config.toml
n_layer = 10
d_model = 448
n_head = 7
n_kv_head = 7
head_dim = 64
d_mlp = 1344
vocab_size = 10071
activation = "squared_relu"
norm = "rmsnorm"
norm_place = "pre"
norm_eps = 1e-05
positions = "rope"
rope_base = 1020.0
rope_fraction = 0.5
qk_norm = true
attn_scale = 0.145
bias = "none"
tie_embeddings = false
parallel_block = false
extras = ["some layers without attention", "local attention windows", "shifted keys", "gated attention", "value embeddings", "a smear gate", "an embedding shortcut", "LayerScale", "capped logits"]
init = "normal"
init_std_qkv = 0.0201
init_std_o = 0.0
init_std_up = 0.0201
init_std_down = 0.0
optimizer = "muon"
lr = 0.011
lr_mult_down = 1.5
beta1 = 0.93
lr_head = 0.00844
warmup_steps = 93
schedule = "wsd"
decay_fraction = 1.0
decay_shape = "linear"
final_lr_fraction = 0.0
batch_tokens = [131072, 262144]
seq_len = 1024
doc_mask = true
train_tokens = 1057000000
steps = 5537
dataset = "wikipedia_en"
Each number is 50 + 10 x the weight over its row's rms, rounded and kept within 0 to 99. Layers, rows and columns count from 0. The size before them is the row's rms in percent of the matrix's.

# up: layer 2 MLP up, 1344x448, rms 0.127, rows 752-804, columns 192-255
# down: layer 2 MLP down (transposed), 1344x448, rms 0.108, rows 752-803, columns 192-255
up752 106:58 63 59 54 45 59 60 50 58 45 51 52 58 44 59 43 52 40 35 30 36 37 45 52 64 53 42 44 47 50 38 46 58 54 47 64 47 40 45 51 55 54 59 36 64 62 45 35 36 53 59 45 45 40 45 60 43 45 45 67 65 65 51 59
down752 105:47 49 55 62 30 57 62 52 62 61 43 30 52 64 45 46 60 77 48 42 68 46 59 39 42 46 52 60 72 52 64 42 63 44 52 44 65 60 65 45 35 27 55 58 65 51 24 46 67 54 45 68 49 47 38 45 62 39 57 58 69 42 44 57
up753 105:28 45 58 37 36 52 58 60 44 54 60 51 36 25 64 43 58 45 53 28 57 49 51 60 60 50 46 39 64 39 40 44 47 48 35 57 51 73 38 36 32 65 59 49 49 47 54 36 62 75 48 47 40 70 54 49 48 37 56 63 52 38 44 34
down753 099:73 46 65 40 64 44 18 60 55 60 49 44 42 69 64 51 43 35 51 52 46 44 45 48 46 59 53 36 56 26 39 57 58 45 43 32 52 49 67 62 50 62 63 42 54 43 54 44 55 48 53 47 70 55 60 67 39 64 64 58 49 43 42 53
up754 090:48 46 68 49 50 64 30 57 55 64 39 53 32 44 39 46 41 35 59 39 64 50 51 49 64 65 60 48 40 59 77 61 34 44 41 49 47 55 41 51 53 58 46 63 52 50 42 38 45 52 55 43 70 29 51 44 59 44 49 50 47 49 47 43
down754 090:55 41 53 57 66 36 50 44 50 49 51 60 49 55 39 42 49 46 65 54 47 56 62 45 43 54 53 46 44 42 48 43 52 58 51 37 33 46 46 50 60 49 42 52 55 38 52 51 50 61 39 39 59 72 49 62 61 50 49 40 45 68 49 43
up755 097:45 42 44 52 50 44 48 32 62 62 43 44 54 74 51 34 52 56 60 46 62 54 48 50 58 55 47 43 33 43 41 41 48 58 45 58 51 47 50 46 44 66 41 52 40 59 63 49 28 53 55 41 52 39 54 28 51 73 33 45 50 47 52 48
down755 086:64 50 50 50 54 56 32 61 46 36 53 41 50 52 57 57 46 39 61 58 38 57 58 52 42 53 53 57 70 38 53 51 56 70 56 56 58 58 46 54 55 35 62 52 45 34 32 53 34 51 39 50 53 46 54 40 69 80 45 45 64 45 34 48
up756 094:49 45 47 52 54 57 52 57 47 68 45 43 55 58 72 41 39 42 50 51 50 27 43 42 62 47 53 59 52 46 48 55 44 47 52 64 51 56 52 59 55 33 51 37 58 47 32 63 50 52 59 42 55 51 52 46 56 54 42 66 56 54 54 65
down756 098:43 48 36 37 44 59 57 39 57 59 43 32 35 45 60 33 58 59 42 37 51 69 41 25 59 42 44 57 43 58 43 34 61 64 50 53 31 55 51 43 60 48 46 53 42 28 43 64 49 40 41 50 54 64 43 43 45 56 37 49 42 32 32 51
up757 110:63 43 71 64 45 57 33 71 56 58 42 38 54 59 66 59 41 47 42 60 57 40 65 44 52 41 53 45 33 65 60 43 25 43 52 54 73 46 46 57 46 52 56 54 53 39 60 57 37 54 56 46 38 70 36 44 36 72 45 38 44 45 64 49
down757 102:43 38 62 52 59 58 37 40 61 22 58 57 52 46 50 55 42 28 42 63 58 40 62 42 50 46 45 67 45 55 64 55 53 56 54 50 55 35 35 60 57 41 64 66 57 74 52 44 56 63 55 41 48 50 46 52 48 51 42 52 39 64 50 56
up758 106:42 46 47 65 48 42 57 53 45 45 54 67 57 54 44 37 44 38 40 41 22 34 41 41 64 32 29 68 39 49 38 54 45 36 38 39 57 58 32 66 52 72 47 42 38 75 46 21 54 41 36 55 62 66 55 40 47 43 58 48 39 52 56 51
down758 112:52 45 51 35 63 48 45 40 50 51 55 59 51 42 49 52 52 57 37 45 40 49 62 37 49 40 42 54 63 61 51 49 57 54 49 54 44 69 44 56 60 61 64 66 38 53 44 54 61 60 58 32 44 44 53 47 38 55 63 47 39 50 71 41
up759 094:51 65 37 45 62 48 59 51 45 69 56 64 50 51 39 52 51 45 59 50 58 30 65 50 34 47 47 56 66 39 35 53 57 47 42 35 41 37 65 36 50 41 49 44 49 49 59 58 47 58 56 38 63 58 42 51 55 46 46 43 62 60 55 56
down759 095:35 42 48 64 44 44 32 54 38 47 42 51 61 52 32 44 42 51 34 47 56 35 76 50 47 41 55 65 30 47 35 37 27 62 55 62 70 37 33 50 55 40 34 47 51 70 47 44 54 58 64 34 70 67 61 51 81 63 47 47 47 45 56 43
up760 107:52 49 55 53 71 55 68 58 26 59 44 33 51 52 40 57 57 60 64 52 44 59 39 52 61 44 60 54 44 49 49 48 31 34 55 46 55 37 51 57 65 50 47 44 58 56 35 57 70 45 49 43 52 38 38 48 37 55 52 54 60 46 53 56
down760 104:40 46 50 70 55 42 54 53 50 49 50 63 50 69 48 55 55 55 48 45 41 55 57 45 54 43 55 62 43 36 48 33 38 53 43 60 54 40 52 46 48 33 45 37 60 34 40 63 53 60 51 65 43 58 35 44 44 49 38 44 32 26 55 69
up761 096:40 50 62 33 49 39 54 52 54 60 39 44 63 32 63 39 50 57 60 60 47 41 61 53 48 21 44 61 51 51 60 57 50 54 58 38 44 68 57 45 50 39 42 43 33 44 49 42 56 49 61 53 65 56 44 33 49 43 46 41 46 55 52 59
down761 096:45 33 39 31 46 48 39 45 50 43 67 50 35 69 49 37 42 61 46 48 52 46 48 46 60 40 57 49 49 28 32 48 62 44 71 49 43 45 39 61 44 45 53 59 38 61 54 48 72 31 62 37 48 42 59 53 47 40 65 38 59 65 37 44
up762 111:55 48 39 50 31 61 64 33 48 44 42 47 55 59 42 43 47 51 52 68 44 58 48 43 49 42 48 48 53 42 47 38 34 52 39 48 64 80 69 65 47 49 46 43 55 61 60 49 49 53 38 28 57 66 40 34 53 38 52 60 42 61 56 53
down762 105:55 34 44 48 51 41 51 66 32 55 44 47 49 49 55 53 54 32 50 50 41 57 35 35 40 54 64 37 37 60 28 66 61 48 63 52 49 57 58 49 28 66 62 52 48 51 50 58 42 60 51 47 49 64 59 45 43 51 65 69 39 56 53 57
up763 101:35 47 44 84 67 55 44 50 62 71 60 48 50 28 45 49 46 59 52 48 46 40 39 47 55 42 52 34 47 48 33 28 34 49 63 45 39 34 41 59 38 73 54 53 38 48 35 54 60 54 49 25 48 62 52 44 44 56 40 70 51 54 37 58
down763 093:51 44 49 43 54 48 56 56 51 45 57 51 51 55 62 34 46 47 57 62 57 59 56 54 50 47 39 51 68 66 38 54 34 48 48 68 33 59 57 55 45 47 31 40 35 45 52 64 69 39 65 40 52 30 51 48 48 48 38 57 56 56 46 42
up764 095:38 53 40 52 52 54 64 41 47 56 49 46 52 47 59 51 39 47 35 66 66 56 59 55 60 46 59 81 48 57 61 37 60 39 52 41 55 58 46 30 53 64 63 43 62 45 53 45 38 50 50 47 35 51 49 47 39 54 42 48 49 47 40 41
down764 094:36 58 47 55 35 32 48 47 63 38 55 69 53 34 65 41 45 64 58 46 58 55 48 69 52 61 49 54 58 54 57 48 35 63 45 43 59 55 70 38 39 58 55 54 69 53 56 41 37 46 45 62 41 36 46 48 49 55 40 69 51 37 56 42
up765 126:67 48 60 30 60 44 42 43 57 64 45 50 58 53 66 39 46 48 44 52 52 51 66 55 51 59 42 50 56 51 43 45 57 43 60 50 36 34 42 45 55 31 40 59 55 41 46 58 63 58 48 53 51 56 54 40 45 57 48 48 49 56 50 55
down765 118:54 41 61 32 64 50 49 57 58 72 49 51 49 61 68 35 55 43 54 56 62 44 50 42 56 47 45 59 75 61 26 52 50 64 62 45 37 53 51 43 41 49 53 43 53 56 56 51 63 51 30 34 50 53 46 51 57 48 57 40 56 64 58 51
up766 108:42 57 50 48 40 55 47 42 61 52 63 53 50 45 50 41 53 54 48 36 56 51 42 35 61 54 37 57 32 38 64 54 55 53 40 28 61 58 56 55 43 45 54 61 56 43 62 57 48 47 47 65 49 42 28 41 46 35 54 35 55 56 52 62
down766 105:23 40 49 47 37 46 44 47 43 64 55 37 49 48 68 50 63 47 36 51 45 45 51 34 45 52 45 52 30 49 63 36 42 36 47 37 59 53 51 66 73 35 50 43 58 56 55 37 72 58 53 54 40 45 24 39 38 59 56 56 45 60 55 55
up767 117:38 56 60 51 46 60 57 52 55 61 63 52 50 49 52 53 60 61 56 68 42 36 54 51 39 41 57 38 31 51 49 80 42 48 48 52 55 41 54 46 57 46 53 48 35 58 51 37 49 65 63 52 32 38 61 37 42 49 61 47 38 51 63 47
down767 103:34 53 65 52 29 55 56 42 46 49 60 54 57 56 52 50 50 57 43 38 60 53 50 58 42 72 57 57 43 41 57 50 23 48 54 77 56 70 52 49 69 53 52 46 58 48 63 41 41 57 51 45 43 40 54 53 48 53 55 56 38 39 52 57
up768 095:53 54 32 46 47 59 51 53 38 45 54 47 48 31 46 52 52 56 50 40 32 39 71 40 55 59 51 54 52 40 38 49 51 62 46 48 33 42 64 41 49 51 50 64 53 53 65 59 48 54 54 63 60 50 48 60 53 61 43 49 44 39 50 67
down768 109:56 58 76 63 41 44 59 91 63 47 48 61 48 45 58 54 44 54 41 64 45 69 50 50 52 57 62 62 66 54 46 43 73 41 57 39 50 48 53 57 40 53 41 51 57 55 52 65 45 40 43 41 50 53 47 58 36 71 32 48 35 47 46 47
up769 100:41 41 41 62 48 39 46 44 57 41 58 37 36 45 34 50 32 55 53 44 38 55 56 54 57 34 60 56 55 54 48 49 48 79 41 56 58 44 40 43 50 49 61 54 38 43 33 48 37 39 53 58 49 51 33 45 65 62 38 32 49 35 38 50
down769 113:46 47 45 51 42 30 49 81 54 47 49 54 39 37 39 68 53 53 68 43 47 48 48 49 50 48 47 61 48 52 44 54 64 42 67 47 47 45 50 44 55 65 59 63 37 49 55 40 46 57 51 51 62 51 59 45 72 46 61 55 41 51 37 46
up770 097:47 45 38 46 53 43 55 59 61 60 55 42 57 33 48 31 55 46 51 21 27 66 44 51 61 50 51 40 46 45 59 23 37 61 75 49 52 57 58 30 39 53 46 41 48 62 46 52 49 64 41 45 61 42 62 45 49 46 62 34 45 39 61 61
down770 096:65 51 44 51 43 44 51 56 47 64 54 43 68 52 33 53 43 56 64 60 52 54 34 74 52 57 60 48 57 35 54 34 32 60 60 43 55 53 73 37 45 38 36 46 47 69 36 46 52 53 56 46 49 46 40 52 47 44 54 58 47 55 69 61
up771 102:49 45 54 50 51 52 71 50 59 59 66 67 44 57 53 55 48 44 63 52 55 54 57 46 71 48 41 64 61 51 55 52 57 38 46 52 64 63 64 38 43 47 63 61 43 54 53 58 33 57 62 48 64 42 55 48 56 59 39 42 42 62 40 47
down771 094:35 44 44 46 59 58 55 38 50 34 50 64 41 42 38 44 53 34 42 52 39 37 52 60 70 57 41 57 38 71 54 55 69 30 51 52 49 54 60 57 54 38 52 42 48 68 54 54 43 32 65 63 53 44 30 59 35 54 40 55 45 62 51 54
up772 091:52 55 53 42 46 37 58 63 48 58 60 71 56 61 54 45 60 54 36 57 53 50 41 59 46 50 39 47 46 62 61 45 55 53 60 72 47 47 54 58 57 63 48 45 55 56 41 55 47 48 45 54 44 50 48 54 63 51 61 69 51 53 40 36
down772 093:50 24 73 37 37 64 50 49 41 63 64 65 69 59 31 55 44 61 35 41 61 49 52 45 48 57 39 50 40 43 51 44 46 65 52 59 45 42 44 51 46 67 50 50 54 58 56 43 61 47 48 54 56 45 38 36 48 38 70 66 56 50 58 42
up773 094:42 41 31 47 44 47 31 55 53 46 54 47 45 26 53 40 55 53 53 49 34 48 44 46 32 53 52 61 56 54 46 56 47 37 37 39 60 55 52 43 51 39 31 48 59 53 60 54 48 39 40 55 60 65 63 52 62 46 52 56 50 52 59 43
down773 097:58 36 45 50 37 55 50 48 47 47 55 40 33 46 48 56 46 52 52 51 54 47 46 35 56 56 57 65 27 54 48 31 64 49 51 42 25 41 62 57 48 59 47 56 55 43 76 41 50 26 47 52 50 55 54 32 61 54 69 40 57 42 67 44
up774 093:58 54 49 74 63 55 48 52 48 50 67 72 43 65 60 46 56 49 57 52 52 70 38 58 51 40 32 58 39 40 43 54 49 55 61 37 52 51 42 55 40 45 50 61 48 56 53 39 48 48 37 50 61 33 39 48 56 39 56 44 48 49 45 62
down774 093:56 37 40 34 30 70 50 27 48 51 52 46 58 53 54 45 63 44 57 53 61 72 61 41 57 45 48 66 50 62 37 46 55 44 42 41 55 59 64 52 53 61 67 43 37 42 66 67 42 37 55 48 36 60 62 48 42 67 45 51 47 39 70 56
up775 104:46 52 60 54 55 52 32 49 43 51 47 47 61 41 21 57 40 45 43 48 39 57 50 49 56 52 28 44 36 56 41 58 53 33 38 47 59 53 52 40 71 41 54 72 47 51 48 41 34 37 56 44 52 40 50 39 62 41 44 51 63 54 66 43
down775 095:43 63 64 37 44 54 42 39 54 57 37 30 56 64 51 50 36 53 36 50 49 57 41 45 51 69 28 49 52 53 40 45 46 69 45 52 52 33 57 55 69 47 45 49 58 50 49 60 49 33 60 54 61 53 47 39 31 46 34 66 52 62 71 60
up776 103:40 49 37 51 62 35 59 56 55 49 43 58 58 35 57 20 56 32 51 54 43 51 50 52 38 51 49 45 51 55 43 57 48 55 56 50 29 42 58 80 35 56 65 58 52 48 60 37 36 46 38 43 51 47 55 27 47 52 52 37 62 51 50 59
down776 102:27 54 50 45 58 33 80 49 55 49 52 52 74 46 38 40 47 43 44 39 29 52 51 44 33 52 49 51 52 44 36 61 47 67 43 62 58 55 56 66 45 49 54 52 53 63 53 32 29 61 32 63 62 46 33 24 55 33 54 45 47 30 57 50
up777 105:60 67 38 70 54 46 34 49 57 56 71 59 41 61 57 36 34 53 53 44 49 53 51 61 44 62 67 51 29 60 47 56 45 47 39 43 37 45 73 34 63 58 52 61 40 64 55 55 59 76 44 48 30 63 66 67 54 62 47 47 56 50 32 48
down777 102:64 56 59 49 71 59 52 50 42 49 48 38 63 56 44 54 48 48 49 52 47 53 48 51 33 58 62 48 49 56 64 68 63 36 46 50 61 45 65 58 47 51 49 52 61 37 50 47 51 67 65 53 48 51 48 54 27 52 45 41 58 47 52 43
up778 102:38 58 54 46 48 48 63 59 52 65 63 51 42 64 51 40 68 34 55 59 56 43 70 61 42 44 50 59 31 49 43 51 52 57 54 60 54 60 55 55 60 47 47 57 40 54 43 64 39 60 43 47 39 32 61 64 58 42 53 54 57 39 35 60
down778 102:53 48 17 57 51 65 50 39 44 61 50 51 62 73 46 40 66 51 30 59 70 50 52 44 57 50 48 56 57 45 40 44 46 54 58 49 44 48 45 49 57 74 56 41 57 34 48 66 43 52 57 57 51 41 54 61 40 33 32 39 56 57 44 54
up779 106:52 43 58 66 56 61 53 58 41 40 44 42 56 59 61 40 55 57 71 35 38 42 35 45 48 56 51 58 50 61 64 50 56 28 43 53 38 31 50 50 61 60 67 53 52 47 65 36 48 52 60 52 62 37 44 50 58 50 49 52 64 56 52 47
down779 100:43 61 46 54 49 54 64 40 52 39 53 63 52 56 47 40 41 46 50 61 50 32 38 59 50 67 53 62 60 45 60 43 44 63 58 53 39 54 44 45 83 56 49 41 35 60 39 60 54 41 65 41 52 49 46 48 48 56 69 52 52 35 61 52
up780 108:38 54 56 48 58 72 35 44 54 61 54 35 56 32 57 57 38 70 64 56 60 63 53 59 52 45 32 36 37 43 47 45 61 32 43 58 49 52 32 60 48 51 45 50 48 53 42 44 47 44 45 38 62 41 59 57 65 70 48 47 50 44 48 35
down780 103:44 61 52 71 48 42 55 52 38 42 60 51 58 50 52 58 62 61 48 52 39 51 42 37 57 39 52 47 42 88 36 46 43 58 66 55 42 39 57 47 52 30 33 39 59 26 51 40 55 50 61 55 43 58 32 42 53 55 43 44 46 39 49 45
up781 100:73 69 64 39 63 49 50 44 43 62 69 56 53 63 57 53 39 51 66 42 43 47 48 46 68 61 61 49 74 54 53 56 50 45 40 57 47 59 40 58 54 54 64 38 51 51 41 56 48 50 52 52 62 48 41 41 48 45 61 30 56 69 57 41
down781 096:56 54 68 49 40 44 56 34 51 63 49 28 52 43 41 53 42 49 52 47 53 62 58 70 58 41 46 76 41 62 59 61 51 40 47 38 57 43 51 59 61 52 51 50 48 47 38 57 41 44 51 28 42 38 69 47 43 62 50 57 36 62 48 57
up782 105:52 49 41 62 50 49 42 49 37 53 50 57 65 42 37 46 29 53 36 58 47 53 43 37 55 39 54 40 65 68 37 40 65 45 47 41 53 50 47 61 49 40 43 56 48 32 54 56 64 44 40 58 58 53 59 41 47 43 27 63 54 56 46 51
down782 102:48 50 63 65 71 45 32 68 43 57 53 50 68 37 55 49 50 48 44 68 46 47 61 56 48 48 41 48 80 32 50 51 39 47 39 51 51 57 52 60 44 49 45 61 63 51 70 45 57 39 55 48 47 71 48 58 57 33 64 37 37 39 52 33
up783 102:46 51 64 42 46 32 50 40 48 40 52 48 42 44 46 43 45 52 37 42 43 51 69 50 53 57 50 28 47 37 43 62 53 59 63 61 43 62 51 63 54 54 47 54 29 43 54 60 55 48 51 43 67 64 58 61 49 62 35 47 47 43 44 60
down783 106:49 60 53 41 40 53 54 40 54 43 56 56 60 48 33 62 35 69 46 57 52 59 55 45 53 42 32 66 41 36 38 37 39 52 52 37 65 54 55 29 34 77 52 53 42 29 36 48 56 32 39 51 43 45 56 63 58 35 44 61 69 45 45 45
up784 094:39 42 75 52 49 60 51 49 56 32 50 49 68 41 57 55 54 40 42 59 61 72 38 62 64 43 32 29 48 49 35 42 68 51 41 61 34 71 37 38 64 46 38 44 39 47 46 59 33 67 59 42 37 56 45 59 49 58 61 42 46 50 48 58
down784 100:66 31 64 50 42 46 34 44 34 57 43 48 40 48 46 47 46 48 49 53 65 55 60 50 56 56 40 54 52 39 46 50 46 45 55 49 39 42 41 58 58 54 44 32 44 51 41 48 56 49 49 57 51 63 61 38 69 41 61 50 41 48 67 36
up785 090:55 44 43 69 29 52 30 49 55 59 46 49 48 52 46 47 68 49 47 44 36 53 53 58 49 51 52 60 51 50 58 62 49 63 46 47 56 58 49 52 46 53 47 36 63 65 34 52 59 37 56 46 44 39 42 52 51 37 45 59 51 28 45 59
down785 093:37 36 62 42 55 39 24 29 56 53 42 52 39 47 50 52 54 58 53 65 56 48 51 53 44 57 65 53 35 62 48 53 31 52 51 36 56 40 46 69 66 59 37 30 55 60 44 34 55 41 56 48 48 67 38 62 46 63 52 65 53 45 58 44
up786 100:59 47 65 61 55 56 52 67 33 55 30 48 53 66 59 37 55 49 54 53 40 50 29 60 69 40 61 48 54 48 39 52 54 51 50 40 30 34 62 41 47 64 62 39 42 62 59 41 40 51 62 46 49 48 36 48 71 54 43 66 38 72 43 32
down786 117:36 52 36 50 55 62 69 44 47 51 60 53 30 56 32 47 53 45 63 46 48 66 54 43 51 64 53 55 37 55 64 54 32 54 41 58 65 62 49 46 43 60 56 69 53 44 50 47 38 57 42 40 38 58 39 55 58 39 56 61 45 49 65 39
up787 101:46 49 44 51 48 60 51 63 33 57 61 37 36 62 72 30 43 57 47 53 67 58 52 44 26 31 62 47 59 26 38 45 60 49 53 55 50 57 55 48 52 48 36 42 49 54 42 37 42 33 57 58 52 56 46 41 43 48 38 60 48 61 44 46
down787 099:56 55 40 48 44 46 57 34 50 70 70 41 58 53 59 36 50 43 49 64 60 67 36 41 43 52 48 44 59 48 50 53 49 34 57 47 51 58 71 62 53 49 56 37 45 65 48 53 55 49 53 45 43 53 58 39 46 36 44 52 57 60 45 44
up788 095:51 49 27 48 52 59 53 65 52 67 47 59 55 43 39 32 51 39 35 41 51 53 38 62 40 41 55 32 38 50 63 40 61 65 49 57 45 46 44 41 54 50 51 48 50 53 48 49 41 67 54 52 63 55 42 54 54 63 31 60 43 40 43 47
down788 122:52 56 51 30 55 59 53 57 46 44 45 45 42 43 40 51 48 80 39 43 35 64 49 47 49 51 70 28 62 52 52 62 62 57 59 67 35 47 40 46 48 57 66 49 52 36 54 52 41 67 49 32 36 61 53 42 36 19 58 46 40 70 32 49
up789 095:51 53 44 46 52 51 54 57 43 52 48 56 59 37 48 43 39 33 61 50 40 63 54 67 50 69 61 45 55 49 49 48 53 67 48 63 46 68 48 54 52 37 58 73 40 51 47 21 45 57 57 54 61 41 51 50 58 58 66 43 44 48 49 55
down789 088:57 61 54 55 48 59 42 67 54 50 54 72 48 53 35 56 43 34 62 30 64 61 54 63 56 49 66 59 57 36 44 39 41 38 33 53 49 48 68 36 59 52 62 50 44 62 33 45 53 34 52 58 58 50 28 71 54 48 65 50 38 44 56 46
up790 094:48 68 40 42 73 43 37 49 57 44 67 40 47 51 43 42 63 61 47 43 51 51 50 53 44 50 65 50 38 38 41 52 46 39 32 25 46 59 60 54 45 41 52 51 26 46 75 62 59 40 56 59 47 64 48 61 44 44 64 37 60 49 54 40
down790 108:54 46 28 40 37 51 53 48 46 34 59 51 56 60 34 47 30 60 59 46 35 25 50 57 61 44 56 22 48 56 53 55 52 55 55 44 49 81 43 50 45 43 43 61 52 51 26 46 52 47 51 49 43 51 50 46 58 46 47 54 26 41 53 57
up791 092:43 46 47 48 56 31 19 40 43 59 56 50 45 62 39 58 48 42 50 39 53 44 25 50 61 55 51 39 59 45 58 63 58 45 57 61 63 40 51 56 60 27 57 51 51 37 55 58 43 43 41 41 44 44 51 44 55 48 62 71 30 52 51 55
down791 108:39 52 45 50 52 57 66 40 39 57 53 49 56 47 44 43 52 55 66 44 55 43 41 46 63 40 56 62 40 47 39 43 74 37 53 60 54 55 61 62 50 21 64 56 64 45 45 42 55 41 50 47 43 78 49 42 57 43 38 60 51 45 65 72
up792 107:74 50 53 53 49 43 59 38 50 60 51 45 42 55 44 52 55 51 61 55 66 44 47 33 58 25 35 52 75 45 45 73 41 41 64 35 38 51 47 46 53 45 38 53 39 53 59 29 63 55 42 57 46 35 64 39 28 55 50 46 43 46 35 65
down792 102:60 56 60 63 60 58 42 56 67 32 45 53 51 44 45 38 53 46 53 64 40 49 66 49 38 55 45 28 35 48 46 34 39 48 46 53 21 63 55 53 56 59 29 67 57 41 35 50 49 45 57 38 55 44 41 73 52 67 45 56 55 45 43 57
up793 079:39 40 61 52 43 49 31 47 64 79 71 49 41 49 44 41 50 31 38 43 57 39 45 53 42 56 61 45 53 44 71 36 38 36 57 58 79 31 52 73 51 51 33 53 42 60 57 41 52 48 37 52 45 52 55 56 42 50 54 63 63 69 49 44
down793 088:43 28 71 38 57 51 47 27 56 65 36 44 43 43 54 47 54 52 60 37 50 62 51 51 55 40 63 45 38 49 52 48 45 56 50 47 57 53 59 55 45 49 45 64 60 52 53 49 43 58 35 52 36 60 56 36 48 53 48 51 40 49 50 53
up794 095:62 55 58 58 36 51 59 67 47 59 63 45 32 62 46 41 43 39 45 50 63 62 64 44 43 69 63 57 43 57 24 39 51 47 47 35 47 61 58 60 57 43 61 42 61 48 36 49 52 51 71 44 44 39 33 50 39 59 36 50 58 48 49 54
down794 088:51 54 51 62 55 44 39 55 30 46 52 40 45 40 61 62 41 51 46 43 40 64 49 58 74 37 56 46 47 41 49 59 55 57 49 55 51 45 45 42 57 44 50 47 53 46 47 32 26 43 45 42 67 53 59 48 63 57 61 49 49 71 49 57
up795 102:58 62 55 49 41 45 55 54 55 61 60 56 46 37 45 36 43 44 66 51 54 51 46 53 55 52 39 43 64 72 25 46 52 56 42 45 49 44 42 37 35 35 64 39 47 27 57 53 50 60 46 37 63 57 70 43 63 52 51 63 45 56 60 57
down795 099:39 44 44 57 61 40 53 43 45 34 62 44 37 73 39 50 53 43 49 34 40 63 54 49 44 26 36 36 52 44 35 41 38 19 49 70 52 65 59 50 65 39 57 51 44 52 42 30 41 32 49 42 61 60 46 40 42 56 64 48 42 70 52 61
up796 098:40 51 48 42 59 48 47 67 42 73 57 43 50 48 44 49 77 54 41 40 32 50 45 51 53 56 52 38 38 46 40 53 34 52 59 49 42 57 47 43 42 46 55 67 39 40 64 37 54 58 37 53 65 68 62 32 79 63 45 58 65 51 51 44
down796 093:58 42 38 58 55 66 53 35 50 55 47 53 55 61 55 44 54 60 50 39 45 65 41 59 56 55 57 38 28 58 48 49 56 34 46 45 62 44 60 36 60 29 44 57 31 30 37 59 47 52 40 49 49 52 32 57 43 65 57 61 40 62 29 53
up797 106:46 48 52 56 48 36 45 49 53 45 42 44 43 57 50 40 41 55 51 69 61 48 66 52 66 49 68 41 54 61 52 58 52 22 51 38 70 66 50 49 42 48 48 51 46 35 58 40 52 42 60 39 38 32 40 32 48 48 53 48 44 50 47 46
down797 113:36 30 66 45 50 54 39 54 42 53 49 52 45 41 48 48 51 64 49 67 43 60 55 37 51 48 26 59 38 49 53 64 58 56 40 44 71 57 57 42 57 74 57 65 46 51 42 64 62 50 44 32 32 45 49 51 41 46 53 42 38 64 55 60
up798 097:47 38 55 44 62 36 57 51 39 39 64 45 67 46 55 50 51 52 46 46 68 44 37 40 37 49 59 38 56 43 48 55 59 53 62 33 71 45 52 55 63 55 47 60 46 65 47 54 43 49 63 49 46 41 34 49 52 58 42 60 70 44 54 54
down798 092:48 26 62 43 60 44 53 57 59 47 61 46 60 55 63 50 41 57 47 41 39 52 66 67 53 56 39 59 33 53 37 51 43 54 43 60 55 35 57 55 63 68 39 75 44 57 52 52 53 39 63 44 51 52 34 50 42 60 48 61 35 37 58 46
up799 104:55 37 48 47 36 40 62 52 59 43 56 64 38 59 38 60 48 48 47 62 74 53 55 45 50 46 46 46 56 63 62 46 36 52 49 72 54 49 48 52 47 64 49 54 49 47 74 57 56 31 60 40 50 40 56 44 53 66 68 49 48 46 38 47
down799 096:59 56 51 54 46 40 65 49 50 40 63 58 41 63 43 37 42 40 52 56 66 37 41 48 54 62 51 39 46 51 66 44 60 67 73 48 36 49 41 50 44 49 56 80 47 51 52 36 41 36 49 45 32 57 58 37 36 48 40 62 51 69 52 63
up800 099:41 64 44 38 56 52 55 52 56 21 59 51 40 50 54 55 28 62 49 77 50 58 52 49 54 25 46 59 42 54 32 46 46 63 32 56 69 58 42 50 46 61 43 57 44 56 39 55 46 53 26 57 67 66 50 62 51 09 44 55 49 39 41 26
down800 094:52 47 34 58 53 55 51 38 49 44 63 44 51 45 56 58 54 45 63 42 47 57 30 44 66 56 54 56 39 45 54 52 50 59 56 63 46 50 61 59 50 34 57 54 46 57 29 51 71 48 77 44 68 44 46 71 38 56 60 68 66 52 47 41
up801 101:50 40 57 52 54 57 45 57 42 31 49 62 47 62 55 53 42 39 44 42 52 65 48 50 49 52 40 56 46 50 54 57 56 72 44 35 55 57 49 49 19 32 47 60 39 58 58 47 61 58 55 47 66 47 60 32 50 52 50 35 59 55 52 66
down801 097:46 54 50 60 42 38 43 39 43 38 44 76 55 48 26 64 47 40 47 50 56 48 42 56 72 35 51 57 53 38 53 52 69 48 54 61 39 41 41 56 42 16 39 39 49 35 46 52 60 49 58 43 49 57 49 39 55 61 35 64 53 46 49 61
up802 081:48 61 43 29 35 48 46 56 58 55 56 27 59 50 46 46 64 46 57 66 55 63 41 46 46 52 60 35 42 55 51 82 47 48 35 49 58 60 70 46 41 48 42 51 46 29 47 52 50 59 56 45 53 72 51 48 45 36 49 51 45 29 59 45
down802 084:51 53 43 54 39 63 30 47 58 51 58 67 58 35 47 45 50 53 48 63 45 52 27 49 61 60 57 46 47 45 50 39 48 50 33 55 45 60 46 56 52 53 40 47 63 58 63 39 29 49 66 55 65 28 45 53 53 51 33 50 54 51 44 42
up803 094:41 54 31 45 57 55 65 47 59 66 30 53 43 51 56 48 64 52 47 79 37 43 53 52 57 58 56 42 55 45 50 60 59 56 60 45 43 48 51 53 54 62 46 42 57 40 62 45 49 65 42 59 30 41 60 51 61 51 51 56 40 46 51 50
down803 094:30 46 41 61 44 55 62 51 48 45 41 36 61 38 58 56 58 54 55 49 45 45 37 62 37 49 56 44 45 51 38 46 62 48 54 50 27 37 44 28 57 49 42 52 59 42 34 49 58 49 46 75 41 47 56 49 64 65 47 51 47 43 61 76
up804 092:44 49 28 60 41 42 40 43 50 47 48 55 48 47 65 57 48 46 58 46 43 54 67 43 43 41 41 57 54 39 46 61 60 41 59 50 54 43 62 40 38 58 46 55 33 43 40 56 66 53 30 37 54 53 41 49 41 56 50 40 66 72 65 37